{"head_dim": 32, "positions": "learned", "qk_norm": true, "bias": "none", "tie_word_embeddings": true, "parallel_block": false, "init_std_qkv": 0.0381, "init_std_up": 0.0381, "learning_rate": 0.00352, "lr_head": 0.0107, "decay_shape": "linear", "batch_tokens": 32768}
Each number is 128 + 24 x the weight over its row's rms, rounded and kept within 0 to 255. Layers, rows and columns count from 0. Numbers have three digits each. The size before them is the row's rms in percent of the matrix's.

# layer 5 attention output (transposed), 160x160, rms 0.138, rows 50-63, columns 0-159
112:165111139153134118124143123102120071104107171127112120117101155126197129157106157083131185093145130122106121163126126169160144131111128136145128120139102118111133088102137186108129115123123168117101122130123139155130141139116158175128126106106121155124095104140121124113122131110160152149132115118102158133134142155135092135086125151172114140139127132125126170069151116126103144121131129080125125102100094134138161097153109141142168162075152090165087152098088148146147107115101106
093:143129113157147106101148153124139129138111151125104107124112149118113149119093174089133145146135116100134097158122109139121117082153136146112130072149150116144134127102150155116143096138150163157118131151135162131121123147097164171155133110131086137149103081145125097119118099124119112122129136080123153130146110079133114108109111143170115165163126136136118151090169125125116162150085110116190147123074082177150170146135102082146156141096134078123101126114135138167122105096132116
098:131162102082127141168120164117110158157144140150150114112095110146071143146162116160107108161110099143123116139131107108123116111159112144118081194097111139139155148129092131162129134149117136087108128159135139131089121131118091083085112164167111084117100118130141157113112146146084131154134137135122135088097130155119149115138143101119123108117105143129107157200085152154096092112130126125137127130142182105108134155129138109149115135122130096111163128161161093115137158131162125
089:139144123136143105074138125162149159179123149109095103148135150095094121107079166122131108139098103115162108135144125126144095111140147127139133081149194132099110156111146119135129099124157130174146108114147137149133111136091132141156142113107094116126148105159119097116129108112132114098112122085154113152140115077152128103125113126137105158140155158144112125114159117085149151175097117150182148135064112183159156113131107081116141106135133127098138141101153143160110117120144100
104:152152139102117131139098091149108140116112136106130169139119129100160110141093070152132119119140144102105175120128170106153142156081137121136127121119127134100094108159120138127135143088119075132154090093143099139136124128110097119130163097082170146110162161093114129131139149098173149136120110126155102165146103154123111156116129141129165122116137157137113107126154087082142130134132154115102120145152160107125107118148165173114131116157167156160128109123070167091137171165135108
094:173117175145105110104158123106128080101106148117123149115146135117159117155116113155116144070145136145123146093120181153169137164060130156144128138125109156084133104120109141111118131103140114081113095114100124139103141107156131158153115104082131140100117143144109122140131165103183158124115070137097107130110140178089104161110134191154091127148154130106096143144101123129140102134142151117108137148127123137129130094150117154130156126100126142143126153102105131116172116151107148
105:123143145149145132121095080115108130104103150119136113133128142117172159152134080141133191087137092104090115210107142105128150158124156102145104127143124099095122136097124158096131150114128117117081104125143081151167124134108101147127119138113118139151101111140137136095140143117129159164110162117117135163116128142159114149085130136131099121118118144157126147104136088098147109138125130112128143109141127114123166111167126167131155158113181134191111130089104143103175140136107082
093:158094117100133151165087096153144144160143147115152119136142143125158096115124158108119093105116175145096153113159113179127117120106140162110143132128110121136171076113086159126108097147110152117175105093135142114079150127158119147102172140158127115125150165061152165127134097136112142128149097136138141073166088175111127154110113096112149145106147126141154124132130117126111160093117129112149117095109145147138135152141111145125139121100096107112133130185104134100128149135153143
100:162146118123108111154131130107097133108137144121118165098131120125112143125153095154087099138143150142081179142108188130101118107080144166104118118095097119121142092141116157096140110103134091110133075134125141117103102119130108110131159124122144135117104172100107131155140171111134167141107095140145092116123103138058105164123138175151165151122121124136088142129125117132123130128123176111147141153142154109096108144160146163155141123132160130144117106162105134076181136161157137
111:119119115150134114111127139113134079116106146130091105124110145146165119140094182056150172111145120101124116141135095150138163128157101121148138129145138114128106118099140171152137105142124192120092162143143149155152140141115190168118128121136127151122115098159124111110122110133150139137134132112113185135145156151152109101094107123171116140131127146095143164062155122134097134108145111095138097108105103126148161104125110107131148146086138093116108155116129144178102094096097110
098:109134111126124145142117140109133148134149093157168110115130103151061155121172116175139127154112125161135103112120109091101111108170110131127112175114114118143140161132127081166120148154141138114106155153114123110111127120160088086109078157147113102130099111146139143125114150136076113135133153161105121107105145118137163126160145117111100108132111121131123124191072169166136088133142105168121143130148167125099115162094138110132101134144113126111169119127183071112142134120137151
113:096131145134129131131104095125107111108122116120136123133132126113191116161158053125115152093140106117105142146128160117144154178109125095162111171121123120104088148138120127129132168105098109119106124117127092140190124127114120115101135145120162149118163132112141160106148151122167155157119132160138113175091163162156111137124148111104131099097140133122141132129123080094140105133157137108089116103174143079119114080137147178112132144153162158156119147110092122093147130150090134
096:163129150128116107137156126098112115100128138111121167111138126129121127156140092171104111105157136127097180130112178132118128129064156154112125110092122117106135100152129168090135137088133078109122091138110140140091130117122093147150152107099110152116094144094104118163146155103156146119113104143133100132116101143061101160137131183147133134136145136137107123114127115102135128126127159116125140152160141123093124145169129176137170110135168134171112113115087159080168143167137146
111:117128146139129141123096079114107093092118132129143110131122132108200136158137073126138191095153111113099131168124141097154167160136127097190115163139101091109085141133148148127130156124110137138090129121143080146180127107118114125103106129104151157122125123128128143096130158114156154164122144132108127160121154149182116142108145132129126115118125145124133143100130081094129105126152110113085115095155145091124146090142152165119128155121167138181125148102098130110149133132098109
# layer 5 attention value, 160x160, rms 0.137, rows 51-63, columns 0-159
083:137124125098104113120132090135121108127121108145163156122088128169125151123132100164110117105116149164078123117089151159106117167126150099115138169116094125120094115148170112156151137135116107134101117143109135141138135108143111102174132155140092127117183133133167135132130138076170144142136152168100104131121139134137171166130162115137163128120128117128142141135121090133131115122152127205091073122137124125116134121150164149129078134090132185138147085138090129124103096106089144
091:106121135095119131113125125125108068123126114137100127092158151158128117133116119060141142105134108127154149097124113130123132097085112169144149153161173132151127134147158133124139095116115113124146167115135121146118136145192140155116144145125105140129152144096090092096152107122185144118093115122127129137187134113108162149153096177136094120130136107169094109095175106109180178133160114116116115130113100135132113122116132168128151101168138096159158146123155118155139101130157101
073:122149128137086147119131096137160142113083130089161144139112105128153167151143106128138143097137166159082164154123176165054150144119113126152155173110069116106100104167120120139116126141158102129102124169101116142117161129095104119130129144162127114128116118101131121124109181119105114093109166141121110111084148144117091156153153121131133152135103158124122149162086096113124131113161105158114112140150124103131155133096113143139102150137108131158104103166110148118148104115107175
098:113110120159141100153131154112158180124139121098124090133158110109114116114152140117118144148091154132148109181188104105126082140177124117157154111079181140118139156095107139106124146142148167126115121149136140111136116134113140166061128107132154143149105091136104118135140130145066119083133112123138169148095096162160100109121156105100066131129122122107167119124128148117122104118118124167150149151113125106135123143066126125146107148139134119109129154102145112130126134139086156
086:135148133133130159138130140145125202119149154104073105150119139099103139139140142133148099188152121104105087142127130135129134094137200110131092069176156120111142120114125113129098134138145166127119129123143117120134142146112112142170110121140141103139123066124079186151107128118118102111167161098135144166114118095177121150134114103137113137125137129144167107109145142138120153101131145116147111123134126121117141161097167103163086084152122139110113129095174107129098136158141119
097:133126127125113122139128156161074118123158126107126116112098135163097141137152137111139121135136130147096140109101167127147133122141142130098144176124080138115150072131208133112143111161136163132123089147095155121117159112108156136169092119133085144118152066115113156120100128108183151131122140115079119125142125138137172159136176131083208133129161107119127118122121125125131147122132139107154103121149120098104123155110131111127110133081106171089124123136117131131085103115125141
091:100180109107131154158142146120113091129104132170074170117104097114140124092130103118131151168144104130156123154142041095128064131129130140109133134134162139138121145141102139099133141091124123135130146118105157115137121137184114126132103141109146140150106151146115132119120113127080120146127127114158112135106116180121130094129161177086059129125135112099136143090154130103131116126113137126119131146127143121142136143138127111141152122167130147178138141056177129155124144120129088
092:128174113102144131107135141125135153141109138101111124120119151164108130122140128105127143122133105147137098144156068104154100156185129117130119098142188116089138175088185119121122149129121170123132128122124142111146116134121149133098145161085126176152146098125120146121141097124152086086151114145098166152152114117168150130128174084116080140125147103145142115127143136130143142120130099194099112101093122125131078133093104124142133149111145151134155126080153114120132137093077115
096:131109132103130123148125080144117153132188110143151141143119109138119124136139100187112089145116148142082130072072151150147121118095187117123132147124092128137131168134113068113139156125117123125096119115099140153139145116162099094203083110151089075116166129135097099131123123110147120147141134131154096131107132113141126123131152129144153122128109115111117118113133111134131167139115167191136106086171121147125143119123143161135091136135114145113158125125101138091115156109102147
088:122086135126107144109124144132103121140124152124122109106134144118147129149088127093139162106143090104167147119148142145142179130087097137136139162172133123144120082148165160127135110107118092125162152114135094133101144124100147136148159176131095099106129171083158119112125137148109143134104131119128134123177149091102129122126081144148124119116118128163097109144158103133129136151146122042116143135118105122130126114188117120125169095136115104135074121157120144171119097134183090
099:110110131148116140156129138142129150147179120113136104136147122132103125140142183113123130167098147113117159110111109098138144081208123126111136145148106137139170145132160156095088111178144189113141114137159126120118112128085143119104110073154140107127120098145071089138113139128130131094108100105122137137145131139135117118117113150135127131136111118133119096096134192128146141115140150111168193161158162102125117161062143112122144127123101099098118153113138135112132158161141123
082:129146119126133132111136166140127205115118148099114120117108153115091144104130147126132123160142136136117075183158102109141112149181159098129115127138144121086132135093162144156118137118125171122114101124141137087161137152124161159137135140099154126139168053136104155114129105128160096108157133114115142162146102096160133150121122074102147143146158114130143138133149139120135123134155120171115115150072125127140109145087152117155081142100135146091137123084162094141111108144096138
096:121086132145121119159127162142087187140180108102131085107118124139092126136133173132132156161120129120139130075123144118159123123170127120096168158129113137135157091133166133084122125140152185115118092125123175133103136136068154107162082075152123092105149073137113101134132117140136138123148107119119133157145123128135117135115151124124155110125137089136126115090120146142121147142140165105185150125183140113114120144092130119130136112102101145098119128093132127112088137151154152
# layer 5 attention query, 160x160, rms 0.132, rows 64-70, columns 0-159
108:115102129106102130125129133135097090133105120094197165168106124103111114097164116116121133187128163119133160134112096112141123134168175123103115135119112131144166140174136141114129119117103093141125117125092129112147140101125126101099116141177144119088172113128118125070091120111131191159123149094133153139060134192160157109153128156101156129110112129150121136154131156110118152116141156106141154118121164136145132117097127124128135132118152097133120171143090108110158126123102134
097:118126132088133078154131129136128107161140148122122177143104107110082126098126143141130142146133139148102177139099089098158109091175123141138135145130099148129164111147149146086125142136108135114096130131136108102141118087131165103101106118140115121075190128128135095109118147121121152133116147092165114109088160161128141070154106120093127102149130090145113129140135155123098162130142143145167153168107203103150132167112124118126117108115100129129153157157131119113166149136100162
073:085161127095142106159131083128123098143154132115086147155146124131113131108150129106104086133137125143133162123142141132129142075114124069132123159125118133137121133110115130121117119156117177137111146121121112114141109135131152073147135173140120117100171098151097136119169126114144127147105117118115113138110149138104181122171100094134091137119137127173161124175133113134126173148135128116140126151106203113142081162141181076141078107135136171094158146121127150122135118158102118
109:068133150112151137128128114126093133105135112117151133123082122112129116082155129138110130143131094165176175114092105090140106113127140103116163111148122143170143108151128138086136109119135132149134139132150129103133155134112103115160116130154143137120133159092107141113099132097150129108057131075124127119086162182159175138175165183072132159112104119113112124132123116098150114130119139130174156130116164154137119160132115125140153131147082129141127149117128142140157116086087139
089:107122149092095166139124149101063105101121119112159104095126128145136076130143108157150126170178117117120133134127132119117114130117138124068133078131128126204126123140076145149126104105085138141173122124145134134138155158130144063143141149159152164115087173099151173109141128100146111152152145130140150151078162150121185139162139138103125133113114161107129157146125125121139129131138146126171123106147143143139095112093133115128128137144125106113138154128101132119156089117120118
101:158122145142107146179124149140100124111169155146129133131112092130109103127106142149134115143114129136126128099123116111125110059171097176122132137101126181143146141113133123089105134157104159095162137139147149137111109118124151090133133096103136142138111161138145137151138132119112088129131108138175132115136125113115143112137081111106118110150122157104080112120129152163107177141127125129152145147145184071114081187107111067134134146130079109084136127153114111089144117164146154
113:157121131140122187123120124118135151096114131136114108100129131156177138164110114125111109130124147092161081120169156169092146124099120145129091111080151124125092133092091094151126158113123107122158162131117105135123114125153118127163170143106131141166115136147131148163154141120119093127141123177090129136178113077119111165074118113190114151117108164110120103157117113160117127130136121103086078127133082124109130089134156128148125133147136121108137100145137143122125112176163111
# layer 5 attention key, 160x160, rms 0.11, rows 64-70, columns 0-159
092:084146129144126104081119104101146134129149107096159139161108116159115146149148118100118160117103127127110140130132127084114145144135098086159138123106137138121137128128161134168137105133153143138140087098106125165151175103122144114096161130149119103149188111151122092109148129138134122093094146181114143140129147123183146138154147113135139134138131143131191096067132115122137127138144103099097118114107096152135153088109128155106163087142141126140124148093090130172172100102158082
077:114133103140132108129135116113130136143129096212154137119122145124123156122140118091135120098140123117141121131120093129125122159143127157076144126074101124132107125122091143117129128104142133129119080142115193116128125113098137122124169071094159138137148148127096134103133132170107143126190080118155106097104128146133097146086156136133138142105111105121140166130159163119137137187136148130113074086101143084087152115113106136107126166123158118126156155112069117111129127144117145
107:159143091159065162141135140174139123108111187122141156139125120137131151111112097111152127133098133115131139112137109133119124108131131129108144119129114221093116140120127113134110124142173157057174143143117169190165129145123128117125130090131129121182117139130145105129127077140128131121137144159125121100097068176147120106115117138139139152116127157123088075115153128157120157092116111114134128133153119103103126141126124088084150143138110115116138113126112172128110153120117128
105:123158171116123099130127113062091118194076083121135111131115127139148143147137137188137125161132113142116096121112120136118127143131116132110117101158135072184108135151130107127155115108108149200099117099118127081074148133138112099122129136158146143084123153136127146109117191102129144181110143111128132121141163100113135114113140127124111131136109110117152191140129133110133143149100144101140128110136116175118118091128102158158143112123147117140140091153146096129114129138107103
090:140134096172069143125105153146097124140116186114146113140104132123148166143133097113136135142096117116139147126108127116104111088141124116091123161123115194103137136112178114115112132120127142073160129127103136178118186120121107121101147128141122128162115155126107147135149047105136135146097135125130144144128097195137147133139100177125123168119132164125132103144127134153134118109164140100132139144191135098123144148107137091121157134117090122109125163162118133134088096131135125
102:083167086140138074135074141121128134139125131166152124127116143136132111143182099077114100124151122134164081134091130102126112120150141104093125141104128132126129144120125147107108140100119154156125113113151138090156157157116133148126120121157130133127174161123105135132110127157148136115177091085119113159127145175135163186143177163121139142079103084115137151117140122080120132155092175135152121111150119110149105144127123152143155105134137137162128189120097134104115153126122147
078:177142122114125158160134138154090115121113143167087158096150090109099116080109140141128111162132128074113175128124131111160099126093130144123123127148058129159138105130099130092117128116112125122140135133104164074089090139137124146140105100146167107130105145139132142111108136103147145130107163093133136117113127175090084140111106175123140142176092136152107149133192156113113138151106126138172128161135128135142108165130124117167109161107114121107123109154134178120140144131137134